Each number is 50 + 15 x the weight over its row's rms, rounded and kept within 0 to 99. Layers, rows and columns count from 0. The size before them is the row's rms in percent of the matrix's.

# layer 5 attention output (transposed), 96x96, rms 0.0831, rows 44-63, columns 0-95
105:63 40 39 56 53 55 45 54 41 34 35 53 52 24 61 47 52 29 57 64 48 30 45 51 67 56 30 52 81 36 54 73 42 46 69 76 51 07 61 50 32 65 29 51 18 40 65 45 46 32 64 54 42 49 79 39 42 68 50 62 51 51 63 45 36 77 33 49 72 38 37 35 65 49 61 45 22 38 77 77 21 54 60 43 37 74 39 39 52 38 42 39 53 20 54 36
110:55 25 37 70 47 41 44 50 35 53 63 34 69 34 49 42 64 46 50 51 58 74 49 27 69 55 53 42 63 43 34 70 60 79 42 70 50 57 56 64 58 33 43 44 38 76 80 51 35 66 73 82 54 69 46 20 68 56 66 39 30 39 51 49 40 76 57 31 39 18 62 72 28 42 57 50 56 81 07 34 54 49 48 35 56 41 50 45 62 60 49 43 48 61 34 49
110:36 41 50 32 56 54 52 81 37 67 62 75 64 39 44 51 50 52 37 38 70 49 75 48 64 38 50 46 70 64 77 25 40 66 72 33 38 31 58 87 59 60 17 39 39 52 60 48 44 59 48 54 83 01 53 45 67 40 49 43 64 43 43 58 45 74 37 53 62 57 45 50 46 59 56 52 51 49 71 67 57 57 83 62 52 32 45 77 45 73 57 31 60 62 53 59
106:27 47 29 49 40 42 71 96 38 48 27 52 37 45 50 38 47 59 39 55 59 44 37 62 53 42 38 71 43 64 37 56 25 53 71 71 25 55 51 61 61 47 76 46 48 40 54 31 45 79 13 72 65 28 59 59 42 53 54 66 31 50 46 48 55 42 27 31 64 42 34 12 31 22 52 16 34 46 37 48 51 52 47 52 29 57 32 60 63 52 49 38 51 50 66 43
107:66 56 48 62 68 50 53 44 55 48 41 47 56 51 41 24 43 82 54 72 49 26 54 65 70 47 45 47 55 67 57 56 39 44 59 92 72 65 47 57 85 79 54 53 54 39 73 55 41 49 74 70 56 49 63 69 61 52 48 34 91 67 17 58 41 55 55 56 39 54 60 57 44 46 41 54 29 70 31 33 58 33 60 20 56 38 22 48 49 49 29 48 70 34 70 53
112:49 42 34 45 29 45 39 33 21 19 54 49 62 81 41 41 29 81 29 31 33 25 53 51 44 73 39 50 48 65 74 23 42 54 41 45 41 52 53 32 59 44 54 45 43 47 43 57 35 41 44 41 60 66 49 46 19 59 34 33 28 49 74 47 37 44 57 41 59 64 51 87 50 42 32 45 07 31 64 38 66 47 70 59 47 64 55 46 70 65 60 39 29 56 33 55
108:31 36 25 61 51 64 69 53 52 48 40 39 59 40 52 55 64 56 39 58 34 74 42 47 28 34 53 55 58 82 69 48 59 64 45 66 57 60 42 70 45 62 56 47 61 47 35 43 57 59 24 40 53 32 55 56 36 47 49 58 70 33 71 63 60 69 11 70 69 57 54 68 50 49 37 12 27 28 82 60 79 60 48 91 56 49 43 67 50 61 52 31 56 75 52 59
108:76 46 26 46 46 38 35 69 37 82 49 64 52 42 60 67 17 39 39 87 59 43 52 46 54 36 70 45 64 47 57 50 62 61 42 32 69 40 50 49 65 35 53 81 57 65 72 57 75 49 61 39 70 44 59 40 61 64 52 55 55 70 41 26 56 48 67 38 62 26 17 54 28 50 48 43 45 79 16 50 46 51 80 62 38 45 39 25 49 36 36 63 54 43 62 50
093:43 55 50 37 57 57 30 66 47 46 62 40 56 36 69 32 38 61 56 53 60 23 33 38 40 72 38 21 70 38 45 62 62 61 35 42 52 72 70 35 36 63 49 34 48 51 38 29 66 36 51 46 62 52 47 08 46 59 55 93 49 28 47 75 42 57 67 71 75 30 46 63 33 65 46 32 40 75 41 55 47 54 41 79 50 84 60 54 35 67 33 37 59 51 49 36
097:49 25 50 60 49 40 50 44 76 32 52 35 32 51 45 57 67 28 67 69 36 35 64 44 62 33 36 39 54 52 65 69 43 40 61 25 61 41 70 32 56 59 15 66 58 27 27 23 59 62 69 53 41 77 32 24 37 62 78 32 69 46 46 60 56 32 71 51 44 46 38 51 75 46 71 56 40 44 58 64 22 50 59 37 40 29 68 71 45 43 60 69 48 68 69 45
098:44 39 48 49 48 39 44 43 31 54 29 42 56 61 99 56 41 68 63 56 19 47 57 21 59 40 74 64 57 29 54 46 42 53 24 35 50 37 44 57 57 24 40 61 56 51 81 78 61 33 49 40 49 50 49 63 68 48 46 54 46 48 48 29 53 55 67 35 32 77 37 53 62 74 21 61 87 62 64 55 61 63 36 44 32 49 52 46 28 54 64 36 65 61 47 65
100:32 44 40 72 30 30 53 58 34 25 77 69 32 40 46 41 02 74 24 48 41 54 31 52 60 52 96 51 36 49 40 61 47 46 77 61 63 61 58 51 39 22 50 59 22 41 49 41 22 62 49 39 71 59 53 51 63 47 44 55 44 40 58 59 31 60 62 47 41 44 54 67 68 58 59 18 38 68 53 57 47 41 64 25 54 53 30 41 42 68 47 54 50 26 50 47
107:45 87 70 70 47 56 59 54 47 44 56 52 46 43 48 47 39 48 40 44 50 38 56 32 45 68 23 57 53 37 69 66 43 49 77 39 53 46 72 45 62 35 43 39 47 71 53 88 20 60 29 28 57 73 43 41 35 72 34 46 42 57 39 60 59 67 30 62 40 75 84 46 37 31 62 13 42 47 81 50 55 46 62 37 74 31 49 69 60 40 37 76 55 57 44 56
091:43 50 54 71 61 61 60 60 66 67 33 29 57 49 68 66 69 57 65 48 37 62 48 20 57 55 44 60 53 63 66 31 78 64 12 54 37 47 78 61 43 28 49 58 32 79 34 54 39 50 71 38 56 20 68 20 67 59 73 46 46 54 63 49 40 37 57 58 41 69 44 56 70 31 58 43 10 65 37 78 60 49 47 43 27 60 37 61 34 58 66 45 45 35 46 46
113:35 52 41 44 50 65 45 52 43 67 71 47 67 41 54 41 93 76 60 44 75 48 75 65 46 52 52 43 78 55 27 42 64 53 48 81 42 33 49 80 05 79 51 40 44 61 40 53 39 57 58 45 41 34 42 67 35 66 50 56 57 85 65 31 54 61 43 48 45 45 68 62 47 54 32 45 30 68 60 69 55 64 56 25 64 41 63 64 38 56 50 50 79 47 37 44
100:68 55 40 71 47 77 53 71 66 79 68 69 44 74 73 50 66 49 58 53 70 64 73 37 68 55 63 64 30 63 06 43 26 62 63 15 40 51 64 58 49 36 47 34 50 45 47 69 41 34 54 71 61 39 30 52 60 57 33 53 43 47 32 42 35 51 44 72 63 61 61 63 52 46 46 58 83 55 77 71 35 51 33 55 47 23 65 57 57 49 58 63 62 37 38 55
107:32 17 15 40 42 61 54 60 45 37 42 58 46 51 43 51 47 52 78 32 54 61 59 48 54 52 47 36 71 22 45 52 32 48 49 83 41 70 22 67 54 47 71 40 53 51 39 36 60 66 76 67 64 63 65 42 49 58 69 37 34 49 46 24 42 62 38 88 55 47 36 25 33 67 66 49 18 33 60 54 61 53 50 72 15 34 44 46 42 44 65 44 40 66 55 57
114:57 55 42 43 42 64 68 60 26 44 54 57 28 53 42 64 61 50 59 50 63 62 64 38 60 57 63 28 93 35 51 63 55 16 35 73 56 36 48 48 32 68 47 63 66 44 35 84 57 46 30 53 51 38 50 60 44 38 54 28 60 50 31 54 49 34 54 49 71 48 48 57 70 55 53 59 79 18 27 72 13 37 53 31 69 47 63 75 47 50 73 42 55 62 22 55
106:60 61 67 58 77 42 22 45 75 37 54 50 85 68 48 32 44 60 61 53 76 63 66 55 53 29 35 71 55 50 73 58 58 59 45 36 60 64 56 37 24 40 68 67 62 36 50 81 45 56 13 24 39 64 59 58 33 39 56 38 47 30 37 55 56 40 30 65 30 46 50 37 32 59 49 57 62 44 32 35 49 60 36 70 71 18 62 59 50 29 47 70 39 49 57 31
115:53 51 30 26 51 51 53 65 58 61 70 76 38 43 58 36 45 57 72 72 39 50 61 56 50 51 35 58 55 50 26 44 69 60 46 36 37 58 55 71 65 63 66 27 35 76 46 73 42 66 71 45 36 39 60 67 34 37 59 59 73 35 35 41 55 19 57 74 20 34 49 40 63 87 21 31 38 73 35 37 49 39 46 51 61 46 61 71 33 78 34 48 56 54 51 69
# layer 5 attention value, 96x96, rms 0.0671, rows 45-63, columns 0-95
103:31 40 42 56 41 35 36 42 43 42 21 78 60 51 59 52 42 71 42 55 30 78 55 51 36 27 45 59 37 55 34 23 55 40 50 47 43 53 73 51 32 59 64 29 66 50 74 14 55 51 57 37 64 44 59 48 56 08 52 77 52 57 44 60 17 38 38 56 58 71 45 54 41 33 21 71 35 50 49 69 27 70 31 40 65 39 55 65 52 52 65 58 78 64 48 54
100:59 74 61 39 70 60 72 64 54 64 63 39 22 53 45 36 49 47 40 51 56 85 55 58 61 47 41 24 51 48 50 47 71 51 54 50 70 65 20 66 51 68 54 75 29 53 43 44 55 52 45 39 35 30 79 53 41 68 49 58 54 57 63 52 54 53 64 60 54 51 26 43 65 62 79 57 27 39 40 53 49 27 31 86 39 23 69 45 27 78 55 27 49 57 75 76
103:57 46 31 29 50 39 38 45 70 24 34 33 55 64 37 64 52 28 37 41 50 54 48 41 29 52 65 25 23 19 84 47 70 70 55 57 51 27 46 43 37 53 52 57 76 36 16 39 50 49 29 33 40 30 40 55 47 41 42 55 53 57 74 45 16 43 49 25 47 34 52 33 43 38 20 41 62 41 48 57 58 29 37 65 67 57 65 55 37 45 31 36 16 53 47 54
101:51 46 69 40 51 64 47 77 56 68 37 36 43 33 70 63 58 61 65 63 61 54 26 64 47 58 60 33 60 47 56 64 45 75 47 41 34 32 50 56 22 58 20 23 69 74 60 72 69 65 24 33 74 45 54 68 51 47 48 40 55 33 52 65 25 40 29 45 41 72 70 63 34 60 22 32 28 68 55 50 73 46 58 34 32 30 49 53 46 68 38 55 67 68 54 27
110:44 54 47 60 43 50 80 17 48 13 55 51 54 71 66 51 29 76 21 64 25 28 34 37 57 46 28 55 29 62 49 41 37 17 34 55 58 24 26 32 49 70 45 50 73 69 52 32 48 32 62 57 50 67 35 47 34 65 55 54 57 54 44 43 42 69 52 31 52 47 52 48 55 17 48 55 36 44 55 26 78 44 79 63 60 38 54 50 57 51 74 59 43 47 64 53
108:80 43 43 53 37 51 31 35 59 35 58 29 14 66 25 35 70 34 55 64 51 50 64 61 35 43 69 41 47 59 76 57 38 44 37 54 64 26 25 26 50 53 67 48 67 40 66 17 72 34 59 45 28 46 21 37 42 52 35 56 71 56 53 42 70 24 57 59 55 44 36 43 58 64 50 69 63 41 39 67 64 71 48 63 50 23 61 70 54 55 63 42 37 68 73 63
104:34 86 26 67 28 36 59 67 37 60 48 54 44 45 60 78 69 55 65 46 59 56 23 68 77 67 30 38 49 48 26 41 36 51 46 40 70 55 59 41 32 34 47 59 34 61 29 43 36 38 54 64 57 71 43 41 77 62 49 63 14 40 51 65 35 65 26 28 73 61 25 50 39 60 61 48 17 49 43 49 59 37 44 30 42 58 40 61 49 55 48 34 46 70 75 46
110:75 59 43 71 57 39 49 44 29 71 60 49 49 52 29 59 40 77 21 45 76 40 29 14 31 76 44 61 60 36 51 21 50 70 28 52 88 47 64 28 47 67 58 59 65 45 55 49 56 57 57 24 70 51 67 61 64 53 38 32 45 44 71 66 81 19 49 34 57 40 60 45 36 46 46 55 54 55 41 42 60 41 37 43 63 43 50 31 27 42 41 42 38 43 72 46
102:41 43 48 57 63 30 49 53 71 43 33 71 32 54 69 43 74 48 32 40 45 39 37 72 63 54 65 38 77 41 54 49 39 51 53 80 78 54 58 36 39 35 32 44 66 52 46 46 68 53 41 47 54 69 53 45 69 52 45 33 56 50 85 49 69 66 52 60 50 52 52 77 37 44 39 65 41 57 54 41 34 53 56 21 57 38 26 38 39 72 60 68 33 00 42 14
097:57 57 49 49 49 51 74 35 27 63 35 55 72 39 43 39 56 53 82 64 39 59 32 24 54 46 46 31 67 29 34 78 68 42 59 58 69 60 30 53 47 42 58 17 29 60 48 75 40 49 60 61 40 39 61 36 61 53 90 42 30 65 59 40 38 48 37 37 74 63 65 51 56 66 54 47 34 41 84 20 39 62 54 58 44 66 64 72 60 40 52 49 36 28 66 74
105:67 61 38 58 43 54 46 65 49 61 37 58 38 49 74 45 18 62 41 62 24 48 71 63 57 51 23 69 45 41 52 31 37 65 39 57 55 42 27 29 38 48 38 43 47 24 39 67 61 49 68 37 73 32 60 73 44 77 62 32 52 68 40 55 23 25 51 53 74 35 42 69 39 34 50 44 35 20 29 68 47 30 38 51 53 55 40 79 44 35 69 47 67 40 76 34
101:45 63 40 66 65 71 35 55 47 60 58 44 88 44 62 29 36 45 29 62 67 28 61 48 74 53 60 63 21 33 38 12 56 62 61 49 40 34 38 66 46 75 60 70 51 64 40 59 65 52 43 66 73 54 52 69 44 27 44 65 50 42 28 40 45 75 51 60 43 72 40 61 45 55 22 18 45 35 60 32 33 59 35 49 53 16 51 63 46 56 60 59 33 41 68 65
101:44 27 33 71 27 53 65 24 12 56 50 51 17 46 40 23 61 45 26 50 72 38 59 71 59 77 56 75 72 49 56 37 32 40 31 59 57 77 33 29 46 46 39 41 52 54 46 11 36 45 76 65 27 49 46 23 61 47 45 53 61 55 62 35 40 44 53 52 31 68 35 38 57 60 39 30 42 51 49 38 25 56 40 51 47 49 49 44 67 67 37 25 54 51 50 51
109:45 60 53 58 58 61 75 60 39 75 59 51 48 84 61 42 38 59 67 69 45 58 71 90 47 96 55 55 52 42 35 52 69 66 45 25 32 38 53 61 41 48 72 76 59 52 45 30 74 53 48 48 31 41 35 37 39 83 42 61 59 39 73 56 51 68 29 19 30 32 61 42 40 59 50 37 42 59 41 42 60 55 49 56 51 81 43 64 55 67 52 40 52 63 32 60
105:60 41 58 43 75 45 42 39 56 57 23 84 44 53 57 32 61 58 48 43 34 46 57 55 59 47 60 53 50 28 41 74 38 63 52 77 31 47 58 60 35 25 68 69 32 60 19 28 37 52 74 62 63 37 74 63 69 32 75 47 57 53 62 64 78 78 29 42 39 63 39 28 53 37 53 40 41 47 63 47 51 62 66 81 61 72 66 54 54 55 25 58 52 73 37 31
097:59 37 45 66 40 42 61 72 49 36 22 39 63 70 25 80 67 43 56 29 60 51 52 59 34 30 46 24 40 37 50 61 82 65 43 44 47 44 57 34 34 65 63 50 34 35 51 38 39 65 64 32 28 42 49 58 48 41 48 48 41 37 65 43 72 42 78 53 61 69 87 41 36 45 29 66 58 49 31 65 14 29 69 61 54 68 39 57 35 58 54 69 19 40 49 58
101:54 52 41 41 57 46 39 40 41 76 77 31 26 30 76 74 82 50 43 60 49 62 18 69 23 56 26 39 55 26 42 65 70 66 33 68 60 43 15 60 82 31 30 48 66 44 45 61 60 67 38 34 32 40 27 58 68 42 56 66 58 41 41 37 70 58 45 62 59 45 57 37 41 50 47 51 77 46 23 55 55 52 61 41 65 48 46 51 41 46 54 56 55 46 33 76
101:41 79 49 53 50 25 45 35 56 57 52 66 63 57 75 45 74 26 49 32 78 52 72 45 62 38 51 47 48 39 45 59 20 50 75 24 46 44 44 43 23 53 46 45 54 67 42 54 33 50 53 54 40 63 74 55 31 33 40 70 49 89 29 44 38 80 60 39 82 51 52 50 29 37 73 51 71 60 48 47 35 48 41 47 14 38 37 44 61 61 36 73 41 36 64 60
111:51 70 42 44 45 43 57 54 52 46 54 49 42 74 64 48 50 35 55 44 60 60 84 56 39 60 74 43 81 26 31 46 41 47 72 66 67 26 73 67 55 66 46 41 78 73 51 32 51 45 68 36 38 74 57 53 68 36 66 23 61 42 64 32 40 75 41 51 51 24 52 60 27 60 66 47 35 59 62 48 39 44 70 59 34 63 31 60 66 39 68 09 46 59 42 26
# layer 5 attention query, 96x96, rms 0.0669, rows 64-80, columns 0-95
090:42 07 53 74 67 34 50 42 58 47 71 34 50 31 44 55 22 62 25 28 60 47 40 62 50 54 25 43 45 34 44 66 56 78 67 60 46 35 79 42 66 63 66 56 47 64 36 50 45 61 26 57 53 48 42 50 39 74 39 41 34 63 67 45 65 38 09 50 19 37 29 64 48 55 41 60 57 43 42 42 59 71 24 52 69 70 38 41 47 27 38 40 43 54 35 61
077:54 39 69 45 50 45 36 49 49 34 75 54 55 36 36 41 56 38 43 38 56 59 52 46 54 71 54 58 34 70 43 55 47 56 29 57 35 45 48 43 36 54 73 67 40 46 57 62 61 33 54 51 46 73 55 64 58 31 46 78 36 44 65 59 60 35 00 82 16 63 34 71 31 54 71 15 57 59 33 43 31 51 66 61 83 52 22 57 40 51 71 44 38 34 47 35
088:56 30 49 36 59 40 48 88 35 34 39 72 66 44 61 56 57 68 69 65 77 29 28 64 24 48 36 52 64 54 50 46 30 56 38 59 91 63 50 44 36 45 50 62 69 70 25 50 44 65 45 35 55 47 58 72 23 50 59 37 45 69 40 32 76 54 57 57 71 38 68 26 80 28 46 51 44 42 47 60 68 35 49 43 36 60 67 54 51 65 64 67 41 24 44 40
108:51 44 32 52 29 42 30 37 50 35 54 59 67 21 35 69 35 37 37 54 47 53 35 55 60 41 57 32 45 25 49 59 70 47 62 62 76 64 59 40 49 72 48 44 46 37 56 52 60 76 75 18 45 34 55 46 55 63 32 47 41 43 37 33 44 27 37 32 34 53 38 85 47 33 56 74 73 30 36 68 57 71 44 44 54 58 44 51 42 46 77 29 12 70 78 43
107:44 26 80 46 49 46 41 33 55 61 50 32 73 59 36 53 63 55 61 60 43 75 49 58 57 37 62 31 47 35 50 59 40 67 61 50 39 55 40 63 47 53 70 53 75 56 31 68 58 46 26 52 66 26 50 50 79 40 63 42 86 75 59 56 49 32 45 41 34 48 60 51 77 51 82 39 40 72 38 57 38 23 41 49 49 83 49 43 50 56 22 77 69 56 24 24
088:41 33 67 32 49 36 44 38 71 74 60 73 46 45 51 09 60 41 29 48 47 50 54 43 58 51 40 54 62 48 66 45 62 72 64 47 58 44 57 36 51 43 71 58 45 60 35 59 47 21 85 40 64 58 38 32 56 38 75 44 58 79 57 30 55 21 58 51 62 75 54 28 53 42 50 59 76 57 22 53 22 56 57 44 42 41 66 59 60 73 11 44 44 71 40 34
115:40 56 48 48 71 61 38 20 31 28 39 58 53 36 50 31 51 49 51 82 58 64 61 36 33 56 22 38 82 46 62 82 40 60 55 59 80 55 61 40 38 68 61 52 45 54 49 58 42 59 62 50 39 57 46 55 68 45 80 63 74 45 57 65 67 50 62 37 23 50 44 51 29 41 46 52 39 46 37 34 50 18 73 41 42 75 19 42 76 68 36 74 40 29 40 45
103:53 52 59 47 48 50 71 30 66 48 63 42 65 44 19 43 38 48 36 38 61 77 29 50 72 58 61 76 38 50 41 31 65 53 79 44 57 27 62 69 63 37 72 57 28 51 44 20 65 32 61 40 36 72 43 49 43 63 45 66 26 62 80 43 67 47 65 29 53 70 72 57 40 49 33 48 77 28 61 66 48 56 54 28 45 53 63 36 59 64 82 41 60 56 66 72
096:43 50 42 60 70 73 40 64 54 50 42 55 49 36 55 71 67 52 52 53 29 12 38 26 59 35 70 32 49 57 77 50 47 20 43 65 26 41 28 41 36 44 56 34 73 39 59 50 52 52 58 84 64 75 41 72 28 52 66 77 61 25 55 77 55 31 26 59 37 54 50 34 29 76 33 35 49 71 31 60 56 56 47 31 39 50 50 35 45 53 53 53 70 57 62 61
111:49 37 57 47 53 39 55 63 31 16 48 69 62 64 39 87 54 49 40 48 52 72 47 57 31 70 58 59 60 57 41 63 28 47 38 29 38 62 54 68 47 21 63 12 61 43 57 67 69 41 32 42 42 46 63 41 72 38 74 48 43 64 60 42 26 25 66 70 68 42 47 47 43 57 67 49 12 70 43 44 62 26 68 38 26 75 30 51 43 64 48 48 51 53 67 48
103:47 73 26 50 35 25 41 57 52 42 45 24 74 56 35 41 34 47 42 52 55 25 42 32 63 44 36 51 42 51 58 92 57 36 63 21 56 47 33 35 78 43 52 36 36 50 22 46 39 42 40 37 58 52 56 59 32 49 66 42 62 66 53 42 39 37 32 43 50 58 26 26 63 88 65 38 66 77 64 40 54 31 59 56 58 54 49 25 58 35 33 37 37 67 52 17
098:51 35 86 60 79 73 27 81 83 48 59 36 58 63 41 58 44 33 46 41 31 30 42 51 55 30 34 42 47 58 56 27 21 35 54 34 40 40 66 45 40 34 65 72 37 53 56 33 62 74 32 42 51 45 34 45 52 56 45 76 70 57 59 48 53 38 47 67 54 56 43 51 37 77 39 43 39 39 51 59 79 47 20 76 67 35 49 56 46 47 44 26 68 44 35 71
097:44 52 56 43 51 73 77 45 55 50 60 67 27 62 65 65 77 55 38 45 43 49 45 44 48 67 47 54 67 78 83 73 31 33 37 69 10 48 31 33 41 65 52 46 36 41 29 36 55 74 67 83 23 74 54 51 52 47 54 44 45 50 33 57 70 36 66 52 48 75 21 46 62 63 56 51 32 46 54 61 65 41 42 43 46 75 70 25 46 52 39 23 46 44 38 41
097:60 71 81 39 48 62 51 63 52 42 54 39 49 55 41 52 51 69 54 75 54 29 50 59 34 43 19 87 64 46 58 55 32 25 56 25 50 39 56 34 63 51 64 22 66 35 60 68 66 47 69 40 70 55 36 45 42 48 33 49 49 70 58 55 30 24 45 36 45 59 61 22 39 62 54 39 58 77 43 52 42 71 74 40 65 50 36 87 58 74 65 44 30 65 47 26
098:47 56 64 37 48 65 22 45 74 63 62 50 43 61 41 54 49 61 56 35 20 22 49 25 55 49 23 40 63 86 30 47 52 60 50 37 41 55 21 42 56 42 83 49 54 52 48 44 51 59 99 45 43 68 32 16 66 26 60 61 72 71 44 64 74 70 64 53 40 58 61 38 55 66 49 52 32 56 66 46 53 52 56 50 32 67 54 40 52 52 44 77 42 60 46 49
115:58 54 40 40 46 59 62 45 68 43 46 56 38 92 57 46 30 41 69 28 49 73 48 31 53 31 56 49 44 44 66 54 77 44 37 75 44 62 69 41 62 41 62 71 53 34 62 74 62 48 32 49 30 80 63 52 35 49 59 40 66 19 47 43 69 60 62 48 71 26 65 72 39 40 21 59 47 59 56 51 52 69 45 33 38 15 67 45 36 46 53 65 80 23 51 50
089:82 49 43 53 39 53 61 21 52 44 80 59 66 19 55 26 23 47 56 46 38 52 45 65 57 49 41 45 51 26 38 33 47 50 63 68 55 44 57 47 53 49 56 43 35 47 36 48 73 53 43 53 60 54 36 53 63 71 49 39 69 41 39 36 51 26 22 61 27 31 26 80 57 42 13 48 67 49 32 41 44 82 63 45 43 51 30 42 27 44 73 31 20 70 44 48
# layer 5 attention key, 96x96, rms 0.067, rows 64-80, columns 0-95
078:38 61 29 49 38 33 70 44 46 53 52 39 51 66 50 55 61 41 24 56 47 37 16 25 29 59 41 69 63 38 50 54 56 78 53 44 61 50 69 66 43 32 50 65 57 27 53 52 29 33 70 42 28 37 56 35 69 01 27 37 65 21 44 45 68 56 48 47 56 35 64 29 69 48 41 49 36 47 49 55 50 58 46 77 39 61 42 28 51 42 45 70 24 24 69 59
082:70 38 43 66 48 44 50 49 39 78 59 38 78 36 61 11 42 31 13 64 77 39 58 48 44 56 57 64 61 35 32 55 84 49 43 79 52 35 52 43 66 41 77 32 75 44 25 57 47 41 64 52 41 49 45 59 35 60 53 61 68 54 65 49 61 69 54 46 44 40 41 51 49 48 64 67 75 55 32 41 53 84 66 62 69 47 62 54 54 61 43 30 81 35 29 48
082:50 63 74 74 58 37 81 28 33 29 42 47 29 67 23 60 63 56 62 37 55 31 44 74 63 34 31 58 48 55 66 49 52 60 55 36 49 61 74 50 59 41 20 78 28 35 60 65 56 59 61 34 67 18 62 55 52 46 50 40 34 36 75 52 62 49 67 59 47 39 50 55 52 70 46 53 28 27 61 60 50 19 29 27 25 25 51 53 47 57 39 59 31 37 67 57
088:27 13 31 68 42 58 63 48 46 61 61 32 30 48 42 40 29 72 61 55 29 66 72 49 53 58 56 51 42 47 43 77 43 51 56 70 67 62 30 33 42 36 76 20 60 42 42 65 62 60 28 44 32 53 50 46 41 49 65 38 54 57 43 81 52 53 31 40 36 87 63 58 27 70 87 39 29 62 63 50 35 58 66 31 65 46 62 48 26 56 30 50 54 50 43 49
112:25 58 61 65 37 57 46 79 68 36 47 53 70 43 50 67 67 32 62 34 46 71 45 48 56 76 65 24 68 51 59 34 40 54 53 37 60 38 22 70 51 39 40 69 87 35 56 28 50 46 51 26 57 50 78 59 65 54 17 61 56 60 47 42 43 63 40 51 23 39 63 73 63 43 46 26 61 41 55 65 51 27 47 42 27 61 36 22 39 38 66 72 64 63 40 44
114:46 52 43 48 56 73 48 45 57 84 63 40 52 41 36 29 50 49 28 24 36 60 66 59 61 53 32 39 54 69 38 52 64 54 15 51 30 40 53 21 60 48 57 50 46 72 60 39 32 23 72 50 46 36 55 43 18 49 40 42 53 40 45 36 17 81 52 45 40 82 58 56 26 45 44 64 54 52 21 31 58 56 76 59 39 78 55 62 40 70 28 56 67 60 41 59
107:32 56 52 49 35 66 42 49 48 54 42 57 71 44 33 71 61 39 51 62 68 40 57 28 40 65 59 57 62 71 34 55 36 56 40 77 56 65 64 32 42 56 54 63 43 59 56 33 16 49 65 46 36 50 44 54 72 44 59 33 47 62 25 42 33 61 69 50 20 76 80 84 35 39 60 65 44 63 76 58 43 37 55 04 38 38 23 50 65 36 54 67 34 42 50 61
101:62 74 67 43 35 59 65 76 27 04 69 87 45 33 67 41 65 33 23 41 53 56 59 33 49 53 31 69 53 57 37 40 73 71 63 49 42 35 50 68 64 54 53 77 26 59 51 31 29 45 59 46 61 35 42 40 33 28 39 67 39 52 66 61 51 59 53 67 40 50 62 57 39 62 34 30 57 60 45 70 47 34 43 54 27 51 42 38 36 37 79 45 55 28 50 48
093:60 66 39 48 55 87 43 60 46 68 32 43 58 46 59 35 24 41 77 33 27 60 46 42 66 56 70 55 40 67 58 36 29 71 32 44 24 74 37 22 58 65 72 51 53 40 35 72 62 35 49 42 61 54 22 65 53 38 51 71 60 52 38 69 34 31 52 70 57 65 66 10 51 67 48 42 39 53 51 48 48 46 75 55 49 65 36 69 34 40 67 48 51 75 49 30
112:37 36 46 44 39 30 16 58 58 52 48 24 45 31 38 53 48 36 36 65 48 27 69 30 57 59 45 56 45 64 43 33 49 57 52 60 67 77 36 43 48 43 36 34 33 32 58 27 57 54 43 59 80 35 47 36 87 40 61 50 56 67 52 18 40 59 70 66 56 49 43 57 38 30 66 75 25 58 48 56 71 62 42 52 69 77 16 31 44 42 50 15 38 57 47 54
096:30 58 58 61 53 32 35 32 53 59 58 45 35 61 54 54 20 63 57 55 49 42 52 65 59 49 46 27 42 45 29 54 59 53 35 42 53 57 40 31 48 50 38 36 90 36 45 72 42 41 49 58 85 55 58 48 44 25 66 47 42 53 37 55 08 59 54 38 64 41 13 25 72 24 59 40 32 51 53 21 45 63 32 34 55 22 47 52 36 75 60 60 46 31 21 40
093:45 57 67 73 74 63 47 61 43 53 69 37 48 61 51 68 30 67 73 45 44 14 41 71 54 39 21 52 48 67 37 45 55 40 59 39 30 61 59 55 38 47 71 39 56 60 69 61 62 56 44 25 24 47 32 38 44 37 32 59 73 55 75 54 39 66 37 79 79 54 39 27 47 75 24 38 55 68 57 53 38 41 53 68 42 84 51 82 40 62 44 44 39 47 40 54
094:66 77 43 55 28 68 45 69 60 74 64 40 30 71 43 55 53 49 55 66 39 52 83 60 46 38 26 36 39 53 48 74 29 28 39 84 54 42 37 53 38 64 50 44 44 39 41 48 37 66 46 32 39 29 33 40 45 32 26 36 68 50 56 71 46 55 55 19 30 55 60 63 63 38 74 59 37 45 30 71 48 39 50 66 57 65 40 40 80 30 48 44 68 42 38 19
087:56 36 53 49 45 63 33 68 61 59 50 40 55 46 75 40 13 62 24 54 42 47 31 34 40 45 52 46 40 39 26 46 50 51 59 42 43 53 42 55 69 56 52 50 58 64 51 84 41 40 94 49 69 55 16 62 37 54 25 44 57 39 40 51 16 48 37 46 56 60 60 31 43 47 47 45 41 34 34 30 56 57 36 49 46 75 23 66 59 61 53 13 26 74 68 25
099:34 46 68 67 48 48 57 47 40 38 65 60 41 64 49 51 63 49 35 55 43 59 49 48 44 40 74 34 35 43 00 25 60 92 43 57 55 44 44 54 40 55 68 46 78 64 36 42 59 44 63 57 40 40 38 40 71 53 24 45 49 31 34 62 13 40 48 46 18 63 81 77 27 41 57 46 67 27 52 49 45 33 63 42 53 77 52 44 48 40 40 68 52 36 27 47
101:34 46 56 65 46 55 34 27 74 46 53 60 52 57 29 63 75 44 52 06 47 29 54 40 27 38 33 51 38 49 68 39 39 49 55 47 67 56 51 63 47 47 44 74 34 60 35 64 78 19 20 41 40 71 48 45 39 47 45 64 89 24 59 50 67 55 67 55 47 46 58 77 20 53 53 39 47 61 75 63 55 34 50 41 25 73 37 44 41 36 58 42 63 61 51 67
096:56 64 51 41 53 43 45 50 31 83 83 50 75 41 37 58 34 35 40 82 58 51 55 18 56 50 58 48 24 59 49 72 53 28 41 51 24 48 38 56 48 49 85 42 58 38 59 55 50 45 47 37 44 67 63 47 15 81 64 60 56 38 55 53 42 27 29 32 50 68 55 53 41 52 69 66 63 24 59 49 52 65 45 66 46 72 75 55 37 32 43 54 83 30 37 49